python train.py --d_mlp=1280 --activation="gelu" --norm_place="pre" --qk_norm=false --bias="all" --tie_embeddings=true --init_std_o=0.00539 --init_std_up=0.0229 --beta1=0.9 --lr_head=0.00354 --decay_shape="linear" --final_lr_fraction=0.0
Each number is 500 + 40 x the weight over the matrix's rms, rounded and kept within 0 to 999. Layers, rows and columns count from 0. Numbers have three digits each.

# down: layer 5 MLP down (transposed), 1280x320, rms 0.0331, rows 55-154, columns 128-191
# up: layer 5 MLP up, 1280x320, rms 0.0397, rows 56-155, columns 128-191
down55:534522488489462524471535514543466507444487559466538545556496511510500472471493528529512487553461480445499541483530507522497560543480521514532487560528422376447510510486462525499464485525431424
up56:451536506478488486461533522521565532483450543508507524489512457505479515489534456536494506462567488504527420413568474473465491510561495474466510507472453433496512502444441435429507530448492518
down56:528496529453527478498541512542513538463432525457426552573512538528502487520549552551496464482450452411488525549498472531509456526491525534529480518514505421536537512469543482472523402573554486
up57:540533455486494521529439441554511496525503471562464561514481386547426560437489464530411505493521533497388518485487569434402603612588424461495505487519495504481471515512519472546458574452504494
down57:468522489518498478529473483455513438498490496580529465475544490523508510533514533543482503507504517459547478405516430547476526460432508440531539519569519571478457504483558550510455498541466520
up58:535592515478491441500463527491469507454491510491557485537454483491545475470519493514440504492504518526498525500473586486544451513475533496561501488494541503523514459528500477550482490537494509
down58:465500504520540563476477454480508517576470537489438452441564512522483565479501580485530463496508442496497501485499454512441527461488467464501535574449578517512469486537561476491496530491465561
up59:491446528515477483521510472486469502536522561489457501523490492515488478520551466485488487478543539568472526510536566391475468511520426549481505477499511487496534491487560495574447543485499546
down59:517442466474481478571586489501531487414417528514490442561525554465471455552510499559488559552535501520546541493468469507487549484483557480474558476488533512487443549553425517511486472509559542
up60:471486500525478523578555425515500509474549492487516486478470455561464537490506478426425474494534503442529520543521529510485488515513465453470522490463499504539576556491510489477562567502536483
down60:535497509471494479499442502500496432516464470509506469567560522541512533549434416523529539489477516478536562501523546500487452485538510503472544572469544529465526486472470529585471496527450558
up61:449542473505435527479457460489507561392453444555526481533494529506511491420493495523504550533562490483539477471601532494472487517567516557536513549488516491506547475488517444495483446465492499
down61:543460504478520444529469497493490556499462499466461527443510501563431538531478552487514502582548480496489528525487466514442505500512495466545545528525513455473478535497455486482551489483480515
up62:523510524472516481478455526540557483506433519519499506515523512525449497508453440519441519503549482449487469488482488487443519453499518484485432403473537519555463429474490518506469467468514615
down62:542470514499470468480512515433469567523424507521474510504436500485495513505481429554456541467505457512518462498463504524539513493431469508537514483477523462562450500500480437458547493527423527
up63:411412527447486459475481462455492561525495426493516538555547482512387561479598486531539468452491526500510472477508534527490452528455503493502458454497523488545521495405649561501509609456490525
down63:518527468495467489521464524557523455476491556521511501515537541484588484498413533469522526526572455494496517499475491535589521500530470556491529587551451601487545487612416389532558360529513442
up64:531493508561487464523487448552507445461505523513538463513573406497568511503434520450462508514528524435499525562569525501486511543471508533528523475475537474541509418463558479527474536469521526
down64:517497477495493551504503529493510547515508515479497479472463499515478514494481497476500507503491485529537488557478496494526496491504505530526484523470524471529481492448497493455516499535551491
up65:507460540466409462450518550510506470490481545624441521640478498494516454427504526589552561509511580511483465474425510478465514557456541497579464471439532450494475423524476469503503513509461487
down65:462498456488538501472522472481464472529494491519467455455508500559476480543465484479461438496501462506520490489472532461429521498574566546461404518513451481452481491454482506473489552451393531
up66:517450512493543546537586493455449507477562503511516503460490490505451495481549508502425457419532474543489514563479503379523569496452545515478493539469500414519493464430569504475521532469553519
down66:572594560474466477563501529543511517535441523515509444515520511468490405466529484525487472524489511505524463493566502552449546513453529409451475507541499500431439506543509497513584500552461485
up67:427443477402458515462529533525526438502505574507549533514489449500508422555540490584538453457508511573478468485508497536450441489492521496534494375536548377536462539481547542594435562481502538
down67:438500412437469522581535563501521458525475485465497495470530542423488485573538498500490443511533436447442536542441468539578506551480442522508518461516609566407505421461479502471509481449510423
up68:477482570509489474529484460495464533514505438548475554506511514399430524506522516482462468440492470496435503460551432447467493537493482495542454541411509492595534602475580457442504424457483515
down68:433511481448565478444526509446467514543437489505529495501450499485507527416516482542540492491479530524468497483488496488502494488435499541512444492595543514489522563516482487537545474484493468
up69:502500533483494501501461414477468535437561529549436481443443471502474494437501476548501465499529486526447521503463527434495508496564580520506517461531590508445439526485490541563445526453547579
down69:490481422494518488512463452481466424503427515500389394525440395542443448542449490500445498516577509499498474536470483515511485485528542498513506486569466504545514480527484486544518569489544464
up70:505567516463489468586436523482544535423447424531496524474569440471512498468486495478548469438534470510488496479515474485484579538533463366525443555447465442605513483512542535506495514478534499
down70:531452452405491558521461487525441449512486485475448489507456539506424474456500633498502475522482507436485492573485486510506464543484554481497560484513468431479423445466471500515483513491475464
up71:538535496548430512557508502492501566475492449513506505513454521503522540455463514476479508509503490464478478515567471494483510507499481459500518557479483471459506543484511521479489482498551476
down71:532506479506493474493486513508511462514538502441491484528556519504550517555465523498493528498451504533541540469525525467520461458469452515516535465501533443500508460547470480468511560564498484
up72:479452419472454459487535491578515508559582469561437504557551458576443547465513491463518452387474529492507590444497581521498513528553452478507480560490527470544439491546507543557466514498564487
down72:471576465530567468479540522501449475505445385562475566407452558507553466479455516499466515529607416495455448514525553570608453445458504560522464473491555512486566446564496504583450479471492486
up73:498549574526542490588458461531543561484435497518482495499503462522490457493534514464435467534604402456517429509518560415495441509491472554491433470513477451492481512477513436489559546471515552
down73:468494453466531526445523468470543563481510548462579457412545493470584407485520529500441482606440513540568419457503585526516554548440478483535526495443490480494474619474518520411509527477480491
up74:471462519504514503469545522448507481511538492519516550589511446516527578524504493531530559504470457501512436486548426527501484503441437477674499508431552464523536515502503532467485557485512453
down74:541492501515515410466441444513521499503527457475491503511481474466522501540473554475513451488447512513494510503454492522582529520438524476532535507480457439536541483500489494511515492510568423
up75:493445494526469524507542469456488513491491472473473498496471503546503526512497461496438502481506519470529467488554515453464514472548475472523511508456453477517485474487503458418522499476500537
down75:456505500489556498454514502538516502535544433501465467521467481481529544508494513462486525510539476548501530484515503463456514497517551504522471536465507513523483542523497541457483564453499536
up76:453542418456445466506452482502541509528504452467405481578537462534535465474460555487525465367474474442482443455496559514481549486542453478553566502521423525489582493482503525474514475496513499
down76:529473502502566441532452529470477486503425486468531449466554477511530549505512541527519508503522552448533479503475472517568455525438473466532455502501538490472488478549471473494487529512571569
up77:550471423496481526431496465531522516489484544552480524527583511456537547495490505493441478479488480428445505483514498520523575512451546556478516522499443548494490454533560477548485500460524514
down77:490492499489514499445464501456504456501532432536504463477558534492517542486506505500496522519502488416477455452528443497526516543456542500496568512536539553465478527506494507499454550506517550
up78:528511468539470478515520424550449529442516471561548545466516523465436477505485445501460546473523457401526389495527501434473460553485519429532371520479509482575488534484521466531476455459496503
down78:475511430464542505617473432491511560523496506547514462443509460509463496528537563546534512506523546483535543511567546547490523524549489470485517468584544506456463475525584518485461468514429502
up79:492444497527450482472458457460499525476510487461449490442419507484535536476438439535462508472493512501492439468513533497489497540533563525510517525466537463580567498527465487478473563465545578
down79:498470482465472554528496524538520455499487488525497476456474485546514524504521495449478440497502452475489501560499537452407488495481513453456449527479430551451397515495474567439509488433499451
up80:567510581549533426447446490452479555424451518517538610418498545489501544479545489516452507510581419449426490459522451448435597527485556566478529448439538471473495448457505461524518495440450489
down80:540598562570510573527526541566545503493520485560473450476496572480481441475471441414520496457578537519471547519438502398553466552517410516450502450477485550520539513538440492525542473526482534
up81:550535563426547427533465526461462552398542517464520533515575445462512480535548478502455486461564468522558464444500492402469524503474475505560489479419466526534458532465561427532480525525508495
down81:522518480519453496411565465525474534504462438545495491479495518472481496475502486489563470540484520586542485539469498555459518478511537474543579486471435496461494431485490543561481497493487492
up82:501511444540438445513565504478482474501585523480556539462497535511465523498496442512469490534507447520501479464501574512523509539512473548534435513451423482486525518459483479602527539529538453
down82:500514472513503539561484541449464451527463419539476470492493504520470522529510507478503537473468498496481445511509510514503557497498506518462542539532517483460474518532490516493543507477502469
up83:496532483484495502489537526540476606459517464504548480521524519512506502433526466517477526382563441541474418458517561494484508482503488499613513527475501515449546462487494543440497448500581493
down83:511528527608440495460490491478481492543568504482538479497507594565504492509531539545529513568529433492535560495530493515500403459437478567506528524492541498507486517484526471505536509470525476
up84:479519555515458478488544552527532588525487460502513580488447505546497504456496480443527474538535506460465543499574446490446612535498515482493459561500477505511464480490572434466539458515504547
down84:479461480489498475523441479484492513495451445445501447500517514525543531543484495481522594470497503459516512487471548486515471519520508535481468523521499513518499503526532502533489498504492447
up85:485488435501415465508511526540561468493543505572413514548587494490467470441553478543535502494523460537557513528482506479471530473573480437519530485437507548471457444453518496575465518502461532
down85:488459499456515542413521551539462448530448484545491464416448480414494434455595481483568523504522475469444520488436535495488567513453510465543458526559537599454497516480493532456503494515556563
up86:451536589472517510485527541469535483427433476509457508487462488494523505497445464537479406472548512480496476523552521451529531495517505438508509539499489464600519481471526480535476495464510503
down86:621455500548542464507557542493579491496551486544512517528539578458477549468458475501516559503517462478461495518447495483495492489506456522545440512495467506462514533473520568508549455516573495
up87:599494521468440535520502511552486625438509505627539542505500420521484508463572425485532504521537519484550528538535507492463550556462435495516476542538522462505474509562493511543509528504482431
down87:456548508487503437578475498516425457548514456484564491529544442549497520529437529474501507513503549479510577621545555568547501461474522482490525532575494557509550479450501523482527559507473513
up88:472511436473465416540538527476526481541499506482511478594517382547536535512458520493481436430560507489533517455499549490528541552586437503523561526470478544458570388440528426451504549483573560
down88:476471514534528449430518505464518484483537430555542490521469520437516464540504497554566511527472529494543462473564541575475498557470520541468585510524541491499526493504445497431516536439495499
up89:458491502516527465510443513516565464442512520582567499528540509574535560490526429494481562490474493549523531543505558499486508554480500490436485504506450461453523474463479454542479624487489486
down89:531497457556505487499499480513506504522549442492458536585438421491566492495534524478529460445443478527491419460484529510495478520540440542514471464549524443496435570469492556538588443520519432
up90:498466498518476480540472533556521539509454494499478476533512493501440531442485465499467502460490472499474454488566527452478552510489477443516499494489476449455523550505489448464415468478492490
down90:529506471514491528458504458519473519480566537467542508588519521503486519470538487483422470512474513488510518479490453517459482507494429543481530519506520564468526478497508540507482504529481474
up91:548492541473462530569465484506462505395537461464506610537459385482471459422477494429415503495608472493479496564501514467505482520472478357603449548519492412508523521419552528564504551490484578
down91:495529558498493573478550519509435383477387452455499512566492520520502454512469528453504477553477498418488525445490530436443554509505493477549444564526517498497429483502503490476547474472518510
up92:505536488513440466505471485503491562545552481596447558537488556583479497470502491529507430396559474435525456464515464526505526586465591482518520548461527515559477461501463401413510447393431539
down92:534500464545490507440513524537506492468510475463465524460492453495526455481427525497528477434592424426449433477434545439542496472498478473538497503541548490558434465502455513530568536544504469
up93:487479462444476530516495436487505453499471495539478485469461548494547591478550505530466530500477443428462464444524474500465477477497543463520508460484453473508579509443497503490539523525484536
down93:572493445545565516523464529487491519391551515463540497497514506497502572490452549519535491602567518518484530512451502537547511486551489523482489532594509445502480549585521526532529507506525535
up94:489541495558444474537561474484503487526511444485464534518497485536566484482586488508492491460540490506462500461482524497494529556544508483526502489473440456471452448502489485528478529489533512
down94:535529509412515547556469470547439468519530562570485542492576452525551523502475520435540487516494530501509442494461479485463430488542558527527451492528521499517512506474491513465552496493494488
up95:453545486473438474500561450520495505461569475505469472587550517446514518494504478549583501506534597553555416536511531467502502523493487449502433557419435468541499489491495510507514512489533508
down95:484539586500505402527494504503563433528516484499507497469568437452518493507500480490457500525444480462411457511543482506595458404472483562472445474474539457432477486541488491423465438503478512
up96:482538505440479507467479479523497500473433524456492521550569414515557532529473517531465482440475445431473443499533555491539523485432494463567500516398471501599546527516539473517436470507468512
down96:516497558423526560441443531548509474477494479478599456539479518508432446468526476483396540461483506535474454461561563478532496473481565505506449524529490481453446533517495528504551503436497453
up97:442484389434449495471447488513540491467489485496563548547500450497556492474483482471464521525546464531502549499550472484538524563540548495509465477480451502465558532476538458526449512510487499
down97:450549547515528466424475481445536478537538556483507516477480526514522476506479508444470448530422415455515516443560464500512560529503479494538516561529432486508503452586514513522513474477528562
up98:515531477518512538483517477499476464433483486550445513441642514496479527535539493511484541445535491544450462480530552508487470474514502456510593514470531540482569497516466468519508517500522551
down98:523459548514472503454469556476502497508436461511488523499561481557505485480426571527493481520515435458454501432506444542499501496516489490442464470514507441461409475504519509496497405528532473
up99:492482402443455540481478491531554536558504488499532459471515467539479544429522505474459462521531449491525518407519491487487502503503551447511529445468511541523523484445462517590476516517473507
down99:518512554560498479541587503488506511457482515482514519483502479448467453503481542518546511485558554474516518503502532435456518558442501532477547448524561508491475513612505464486409434481540591
up100:518512483529479529565534549497548555436488532499532519464523512522537519510464517617469569501560499513507507465489486510525443499451627480491509443529464447533512491500500476581451527470511522
down100:492533553580520485538491574473511468515491527482501536538516555448498535559598568559505406524481462443504462465534469480513487508505444544545475575497559504444473558523499532512437525450498440
up101:545583525452485513504537501533488541500498390516560603485514519475532560428452380522474518455558479457495511476548520477466459473463619567540497454444492509517554520513459447504539490407476548
down101:485569540366476500458472474557488461607497441515568502516477559516590480486502331455397547507501525425568514534537542459519527520475509507435515569455476500495558515528474450468567427537561471
up102:466492519521492476460551487471463578497493479507486517516567445579528489511476525537525485419474464486504431461454493523506438477534475500533521497480477482523484502544551522498557537409491502
down102:605497483495499543550452528476516457529511412489570454449454493512523416530568466494477535478473485495490506461461456456520488555441444518485543554548470563461454499431546496574556443495490496
up103:497466514490454469552489551494575519399491483514471522524538505493492454387443470491442539538530550470495567564484434491446571548479524425508492481505516402541489502456552504555522548483457518
down103:561445583587401451497544552512551523436567546521467516554588506439451500414417530481479472551476513579478483477452450480544490471547483481499462536478635394564381539484571474561379514543485466
up104:487485472535451527492449457500536456424524454512494533552513492496457501485495546447418539496534534481470510475613529443470519532518523533486520521510538502514517537483560494578473566506488532
down104:443576502454524505472465416585440499506482538544512527503539472472433459587481469464473480601489495480506454534500502426555634474482596537510432438542462504526455477474529448476485514557420505
up105:469541488415460462471526549498491564510558495474521513462451423559550483470472542520493532470606453551494524490510483435455552492488550496601565561340492519509511510481597447476480509463583524
down105:480565544483459500473456476503516463484532508399517596433525561470476452498519485552493509514526497559494465545543496504446517493540550557432500531552481449448508482520479502462495428433555528
up106:492512463523526516533509501547587489459406450487484486562481444424509546476535471523520513459554526473480586389522471484470481538447465434524559468511526527478481472488462489555500520401421503
down106:466464452542461494439435450485470558486448481530455568454496544513501542498491500468526496514479482439428487516510459491504544416574478486468524489499485515508462476506556436533489503570499479
up107:495498531497510402507502533496548526490529423530428545436465487495468492501465469480477405456554504508498435470543490488462537473476490432580492484529499495503511462529498451521460581452485512
down107:444457481485512422397545516536557550494495494458526443533530506500498583513405484505448479501487486499511491517462463465514574455503493500536529506477545543486493491550394528500495463478507534
up108:493504429548504460537462423493465537489435464536468468536571466498496572531469430418551456457549415524486479431531477466511491470542475485505453575411426503480525491528500493516356524409491524
down108:456448548502563496489485445443520517521502512473502507504446488485465469580574478484499479487392563463536478489532492504476471531497513464419441471415420397469505516467483457489544472509516495
up109:397547500493434463486590546463484495425526515477603542518532410598495527574464505570537511437471515465495507464446499453460471514480448481488587383456520467560522473473522518526592524470514498
down109:547424471482543436511505461506548549509499541442553502529528511503519442537525506578557426629536478450507548565534452458511550463458538472435459534494397401467496431431451500523538484501487528
up110:515519583493513511532566525498495511490500467522475522491467605444538536518538418506475479497524427522468527479497492475521523584441480498490478566395516505486479496515497493533501516466554512
down110:490440407512454573520523542515541513464523476420442518471462587577427429481462427495435527526533458415487510578480571504450493597471577507517446435514483515531525474529479420587511586520536550
up111:454524520499443498470519508445484483512585520485538524458460502524468558464514450483457440416542503544516441509549568461418511524482518513474473548470545482542513509448528554523496602413536465
down111:443496554480396512531514503482553528547415470558481506503541517494410400521498562463523555474486510504462483529523505505508462514494454513476471473511473474489534549495469546481575523547419513
up112:536504486504484455508501487539493579544517458482488571568473442474461539481572489547464505513590512461573468523585494523440505504462519503494460514500547485539470427413507444510535514435607462
down112:496505552522489515495447436494526474516498475547596444441553412503559554547524542472480433476474474577506460464575405500529538531462455500497489516492480583492506432583467483515486442489447477
up113:497521520507476496437535488459528489485467503478485527493492478541527498470493508555534452541519546434493532488461496496509548524485481409506573513482481505523522418519452482525531539474534474
down113:572460494513516485538540463518510562466494475518568499484476552483525549498525464425487536485492510441511541544483521477495526547503535543570466465535484520469448473443502503556488405550506516
up114:527445437501463480512604495596549515500494469571484473488482430509520481494445426504546473406468543531526442519513504510481547447505510550456512425502458556518535427494558425509540574485500595
down114:449545553475479518565478576525511526422501534410488583525524585497498430525562461435438519476468452460561504471500488479560538460547540470436538464471546506501487489543547555461473475541506496
up115:435380463467507437480481477612529503507451466559515502531569352471413505497468547547506467327539434430556570476508463522515432501471521486516518418446544436469540501490548476458472525494468528
down115:454464547451510516551461431557493600497520531514428546477565445482499479554466642494496536510538467512448434490504472543561601510600502429472481480509492414576519508499473509559478526507490490
up116:565466488518529445521486475561450509424525502518542493505477490513467550486483522523378482448519454451500504475539550514446492444479574514534470567467540447490494484564447435486490492445552496
down116:486461481484510588470510575472540449514528515454506557459555493498548515468487506511526490515506456495542538517510473524559484479551499525545500499472510479522535453542509495513463538518479495
up117:575557523423424494524483551479529544520481497528546522447532464557482555398543484470573463501545537519502454479507530527437547507528485491461459479473490496544472391432533490484557490425551503
down117:450524537524540475540438516476457483505483554538505477503470460478507498526479554457490515491428510467476550440526520453399544434457467465523584483470389513504549498469556497455485597456393471
up118:472511444532551478540465442529511537474431485533514505546486493544464550496468548586510506489482449503521520471505495503486465478492556459574463528471503441525526484506517497473493488530502533
down118:510487512554482582450557576486572476467503467478552520500438458485495495471476454440511505570542512506536446532534539532497548490513510505479578561569506492470483503521474477548490483483496471
up119:455476457512455533529530479439558441529467424520473611502512519503469530465507529554517485524486468505478497482518503450493556502461513488524448467538447496471517492488528470482473462532472504
down119:493469515492519468523503529528481452459476499446507451500466484472465463547564517493497487477486508512490455541491525480470501483526455488515489515556436515415508518453509497549471504528464485
up120:425507528506483429496531484501504540461458425596537539545485501499454532484492491522523542444533526566488389417540516534449479519510450452492468528479521502532531515510539502498427449468489494
down120:498515489461474519510522517495513458517472533525545436467547506448566490507461475488475484497478519501412485527500530528533533502555530505496521477531486519510432465511510513484483482557469518
up121:462429446572452420441597538546638470539527498525381507468442430484574477464588527503418539503493484498464469490510505460470499502515610500491529481494493418499489510507562460578523507496489536
down121:524399404564452484508517464510468466517489463556424458465485514493580535533450464516507499480520545464495442481514542545446493519561434487493487472523475502536479502457457532505515534550468511
up122:453429540576425449554580543453519488397537452521514541454488448596479496524486527575550527529483545548456554464527437439494484460518502461501542448560534517556541529488480471600554523414464547
down122:480525498553516583491463430508514574439522507474537483455457533436546559508503455514453486467551521455514512504503494378461543493469519501563486526488548536522488475491531466508523462510468502
up123:477491499513525523504501449477499510513487497556535485476557471566517552476516505488452499470522488502491500491466507556534455562496438487449492532497478506459514420501540526491506547488561519
down123:478527458533565523472485549477528521519479524512530501542518541414523451500478459538503459525532539545548538575492477471495446462474442479469487540457547464442511522495547519521525523490530479
up124:484562568476509474514502551478541505543432489479485476529458452545535486449507505584579445479512546510462490346490477510477495477484480521537497498487512497468514464509467415478579477483518495
down124:535476512524531515548479433525462508523446559547464543494533552507476513444440458462472459516444476363484521632478529485508492517526611514448492459491538471490483539480509521471528488585523519
up125:478551511460463523486554450451481504496563445464450532491530490465540434476469490516516565443532550526509498383444496465450565504471538553514515436452491515541524510490530523501417532483538458
down125:481520527480487509483438469518462567558473437511525429475492516499487458519500493527528527481539500480487487535534586417524535594485463468491479535578503486434488471489452513484487527517559517
up126:473543459609470506531488479598529480465432537577513503494537550516491522484540475529468548481548474520478607560532544492487519535524525501470465588488432405550534500527484401510437459528476534
down126:469496412498514490468486416471506514465474521409575463560540518547547430433471552474476521564434469512447552478420461544474496605497542419488451504487464535559505493530423479590453458542510521
up127:531469492467537451497563503500488486521488515525470499556571487538477532466498463511502505488444543502494498511512515499452546507529491464433489463532487516422509446488469524522508525498501534
down127:442485530508481478463411408504510516483498510486482558478502543480514573516472506469494541552528520435485521507535488556561435496519499468547509541507540567427449459428514546557499552457449600
up128:497475535463448484454486417395483479509510490582563503517465494579519481498493456468481497475537510532507479513462556407499550539552560520531545439492509493587502501487559506593538561459495473
down128:549512486522472464510507492507525445513468480569476440481459544445441454557478501451555499558514467468433508526477435520486482500560449447506486520509433474469473476494489477487529490554473496
up129:483502493531534498490531438485532464452469531529524516464519466538490515462526506553549515480517447510533455462524514498419560565471523489492497470495464519542513477483492481524551481452452550
down129:490445504531474471529544422520522537461494474494502536531511467547455544476519449559478462433559526462553482473567531445407521560542488448520503499482442473560518482475535448540521548435498532
up130:489448409495492491528503475535531532492467439544547538488503505528429583531528494499516514458517406502504534445595464513482475572478490532543452471509422509503514458423527550478484497448457543
down130:536545523522486526576509454494494475482492533461497448531500463452577533486518521532515541537493398509506533494456496462502458451535527536482522462496536554492536476482459471454569516515510494
up131:512548558556509461548583451506525495506469517494476481512469527545459487492495510551477473504508493469455501474442500480486510467504494479505525525524441479521523514527470495492499508508491525
down131:447483528524466526482531491453507553561489530538519485527541534501562456426416584493454504545520407456521488548537477426501508502491580495491502549457519491539484471470505459509489513503548510
up132:390480476576430477576572526591482536547520422478459591571512430504424516501463531548493503450534530550405516457569506457455504457471512539506464583540485494563509483398581447390521495474489518
down132:441522528535482509558543492503466497487506522556516467421424439437493608566498515513516503478525615450513514503510455536484511453562490535502531546604542562469444511517572526520567509481566530
up133:469471475486418474545527491507526555470463406487464476530433502487436488517520477465514522455503542473487541511516556477504525516556482494544527557504478488495475524506549478482533517452488478
down133:489450497521482478527462556520491478538521538518470490450566543436465516464518480481531567567564480580515461487451516541453437471417534490458510451519508533429536469575401446473515494524469510
up134:500533530511405477541495478496466484477440496537556510525450472520497514437506530547460592484472487517439513482495529512520524514457484443546443469479577491462482498451487425532505548417511485
down134:452440487571445501555537454448485521549549476561498442426499475500514510486484495463580536483513486534451483464483474543490501562495496528489542479498504453421478498549571504528487495525441473
up135:484535472537456387611556485530440518512481462518534528416534480470493583439506430408463500498595422510475532524509514487555555531515413498479396471497500431489486508431536449515473571445512571
down135:505564508490498537517524486603563520566427538538474521563542486543487460553426481430482501473533494579529468554561533540495512459546558533518518482535442569515532471513465504518509516441429463
up136:468492427469472502513475418428518535457498440495516551520474472535473550489528541480479514528520484503481443446524486527509513483493468477508443484506515488466480476515525462502525490511467549
down136:553508557534500498523522519497525564569591489483472415495498521531569491492511576487489474534483505557565468514519526465439537480507505443470530501485499449581487556443536458506465419519557472
up137:456488478473514446556532472489535517572591483473487565519470488539580569557490523526510477442537415562441511477485448486510491452436546478604470444451427514474516417461548431444538460479508507
down137:547501554455477488450488530480507500472430533528516513449526535487536565523620437428591431554420488543495462447564490530478496490454555513468476514501485558424494513416410530461525498439602452
up138:484470478475487540504550511516558594512500460460491596550444475571459505413502460612549535487548557519575472537525499539373534460452541506500479463538452468531494468454468537514514489484476510
down138:569543533491491501486498569482550470452534493471457503514465435545437433524511497476518545489554585483493470459521501588501417506487446454460441504561567591607447504506599449558503534506402519
up139:491522493489519523473464495515562492538428488528519477514522453592492573488506453469576455483526412480488492428513452482470484519566505445493510454473519516542500481416517447495519476484455535
down139:486521495549485461552534518516464468511490491520568501558547494532431506466535485454491472482505522435511435506511423510504608526502525516489501464558489496465568562535573494568429501507540428
up140:512484540510468498538539478516489497555496484575550492533486514536478567436557450499526531466487537475464560551496540489542514530455492533448496541444488505491480497451502500550515546487497491
down140:551585447515543526459484478530515506505513492500465501558498488548473505544519622490539514510555464549489549471489447502485496493480569442573485484518448483503540477520508441456510547520466510
up141:535445468525487528564531439546560434529583416464536547489544467518520498442547521556484460472502502506468499454503497545459545485507609489496461509407488538474511487520590490538507492525480514
down141:559526438493489423548498530476459501419496567502459519504568513469421392537519491516475555575519510438461485439547446558428597484499443471511509526416469495485507466449491541600554515488470501
up142:510512547439497461605485457454436455476571490580477556556489411485514488593457456551482513513549509496607481547486563554510462513542463504574497476422489536474492468499490460518510600491552544
down142:556450515498489413471505489411488445517511490535533427613560575515367516574488583571437508527404494590438452500518504520523420508481533554465491400420536402481515554558551436565413521508507526
up143:539431490476526528511487453524547487526468559505472509491469501533472463508481476471478466489496468469475526531489511553526569548519541537510505491545462481470488506467541493529536514530551563
down143:456545508510470481468579541557472481509477444502522452484461545474468507510509522503538472495471469468501506451444456415517548488488509482507487461473506517520520487452470504517486489486484456
up144:511543539506474473566492446510450544457539449590471595529570511433527582504536539541512534488531467483415529503529438474476490504482464459532415511507495472520494507446517484522518518451490477
down144:482465426560440519469488493585538472554464535465487450512504568524484468492525531457503416502464453495470488509554489479498517463567438480469575461554532520473530488533462485425553515527433513
up145:514545529541494446521562477500473509501527489560481560453479569480477520496592465431499512401503437501432541470489490486400522471446459483613539517481536459480490447544476467516579496400533519
down145:451507471440503549502462443565468551509490552485516480576526439574556523468498458468443494496490521571531526454538565482509551523544490483535455558568454443522533465544524492489509528535521498
up146:468544476514517476488534499457552446430473451477500479435492495523521554504567490554509464524535471476488534476502504508490504535491488485427507530468430476495538518494498506580534510467494550
down146:560555544540517478465577454484483468495482479561466523542564535457474538558486553463512501474539474466538533501435467453461572482507528509476424494501453442480519503501569461554502526524450515
up147:502514502454453509553522492533495533483465475520465514488465430495469507472473513580526530470515490550516422436561519456457541540526482552520449543534523425534537502467511495516523525491490498
down147:523435529452451538527507507468474507496499499530501433487478487518487477475449481519506497482558503478465481476512490508502438527520461527482457523554508471473486531485512504499482433521476538
up148:508508459460478534569432448538452477505543504521448562519489455494470544501595475473518409507525530438484428571467518503489600569467503479432471515493433536501486475503524434491547465490470577
down148:531515353488488496484649533539480531532481532509517454497594535521510501515485469511512520452477469528522501420489488531531496491508541486521572472525511548504480539447487465480545529454501478
up149:433448495570444486468537483511486472406510480537438556469494465479555454470515493482497506464551521510493482443640492511452588485512519399523464487457522495502522475509507447487516496492575621
down149:502549486447450472470503499475516497539514519523560465547476510491525452492506454583494496487495528541467494482448518498532488520501521540522523506504482574526524499557493471511444456539453533
up150:504475529509484399578526522492453469566571513567428568495462491517408478464584466495461476463550504521494572435481482481448525539525514532460490524468535475521480535509583449533546542517587597
down150:531412509469519519564505503558473484471552502565467476497462512498457447484447465474529455485532490470454558463533481474482498502406535512515508528579482478481544498430554535466492456478566534
up151:464515563419490476442522546471609511478485493495479492539492529492533485478499467500581440501552520520501434468494525467490514458506562499561548452448510533504572436427495499506535472466517539
down151:504419551495551503467474550434469494490503489557468536517521530483491488474491558597505556536488491515490533509512460506463423547550514492459514551432561399518592552492513476461528482536478490
up152:528557490500436506492537493506500461505487501508570547536523500516507491449505462542511531508531570501515558495601436538484539462555580519533549467486467514509551509467534414572523437461568531
down152:549464591510429443453559520533489438537525573451474448473543416470489500515521496456451518510443489510510511458532530462503468432473483435517456489526515532434521536554494509513434508457446495
up153:519496438490527501513537525522497518503517484522485498528533483505514568448570523544506495484462494537469533476531517495522482501500513471507490479497485507442567485484465474518513502555493490
down153:490464483486469492448450494519501531463548496530498510433516560521520524466450517486492470528556499494472462525517430498457471521450526536529464476486521507521526525459537533477474521443533471
up154:470573562528503485535504490475504487518584457472525532514515475492538636428550429518479458482542527538521461421460469553485477567441486514448507475480475530524525483529496469591491537443529539
down154:511466466562475456530453399462511488512510561506452544498491506604538482578564515470460521492456536464504481545548514497459455468543462503506533539500473559507462452466537485519469488464511459
up155:557486475542439522487531478515473489509520497511495442517500433481487486477492470512417477488506461536489494470450495529515483481471507507570466458465484552437537486520479535522428526505500508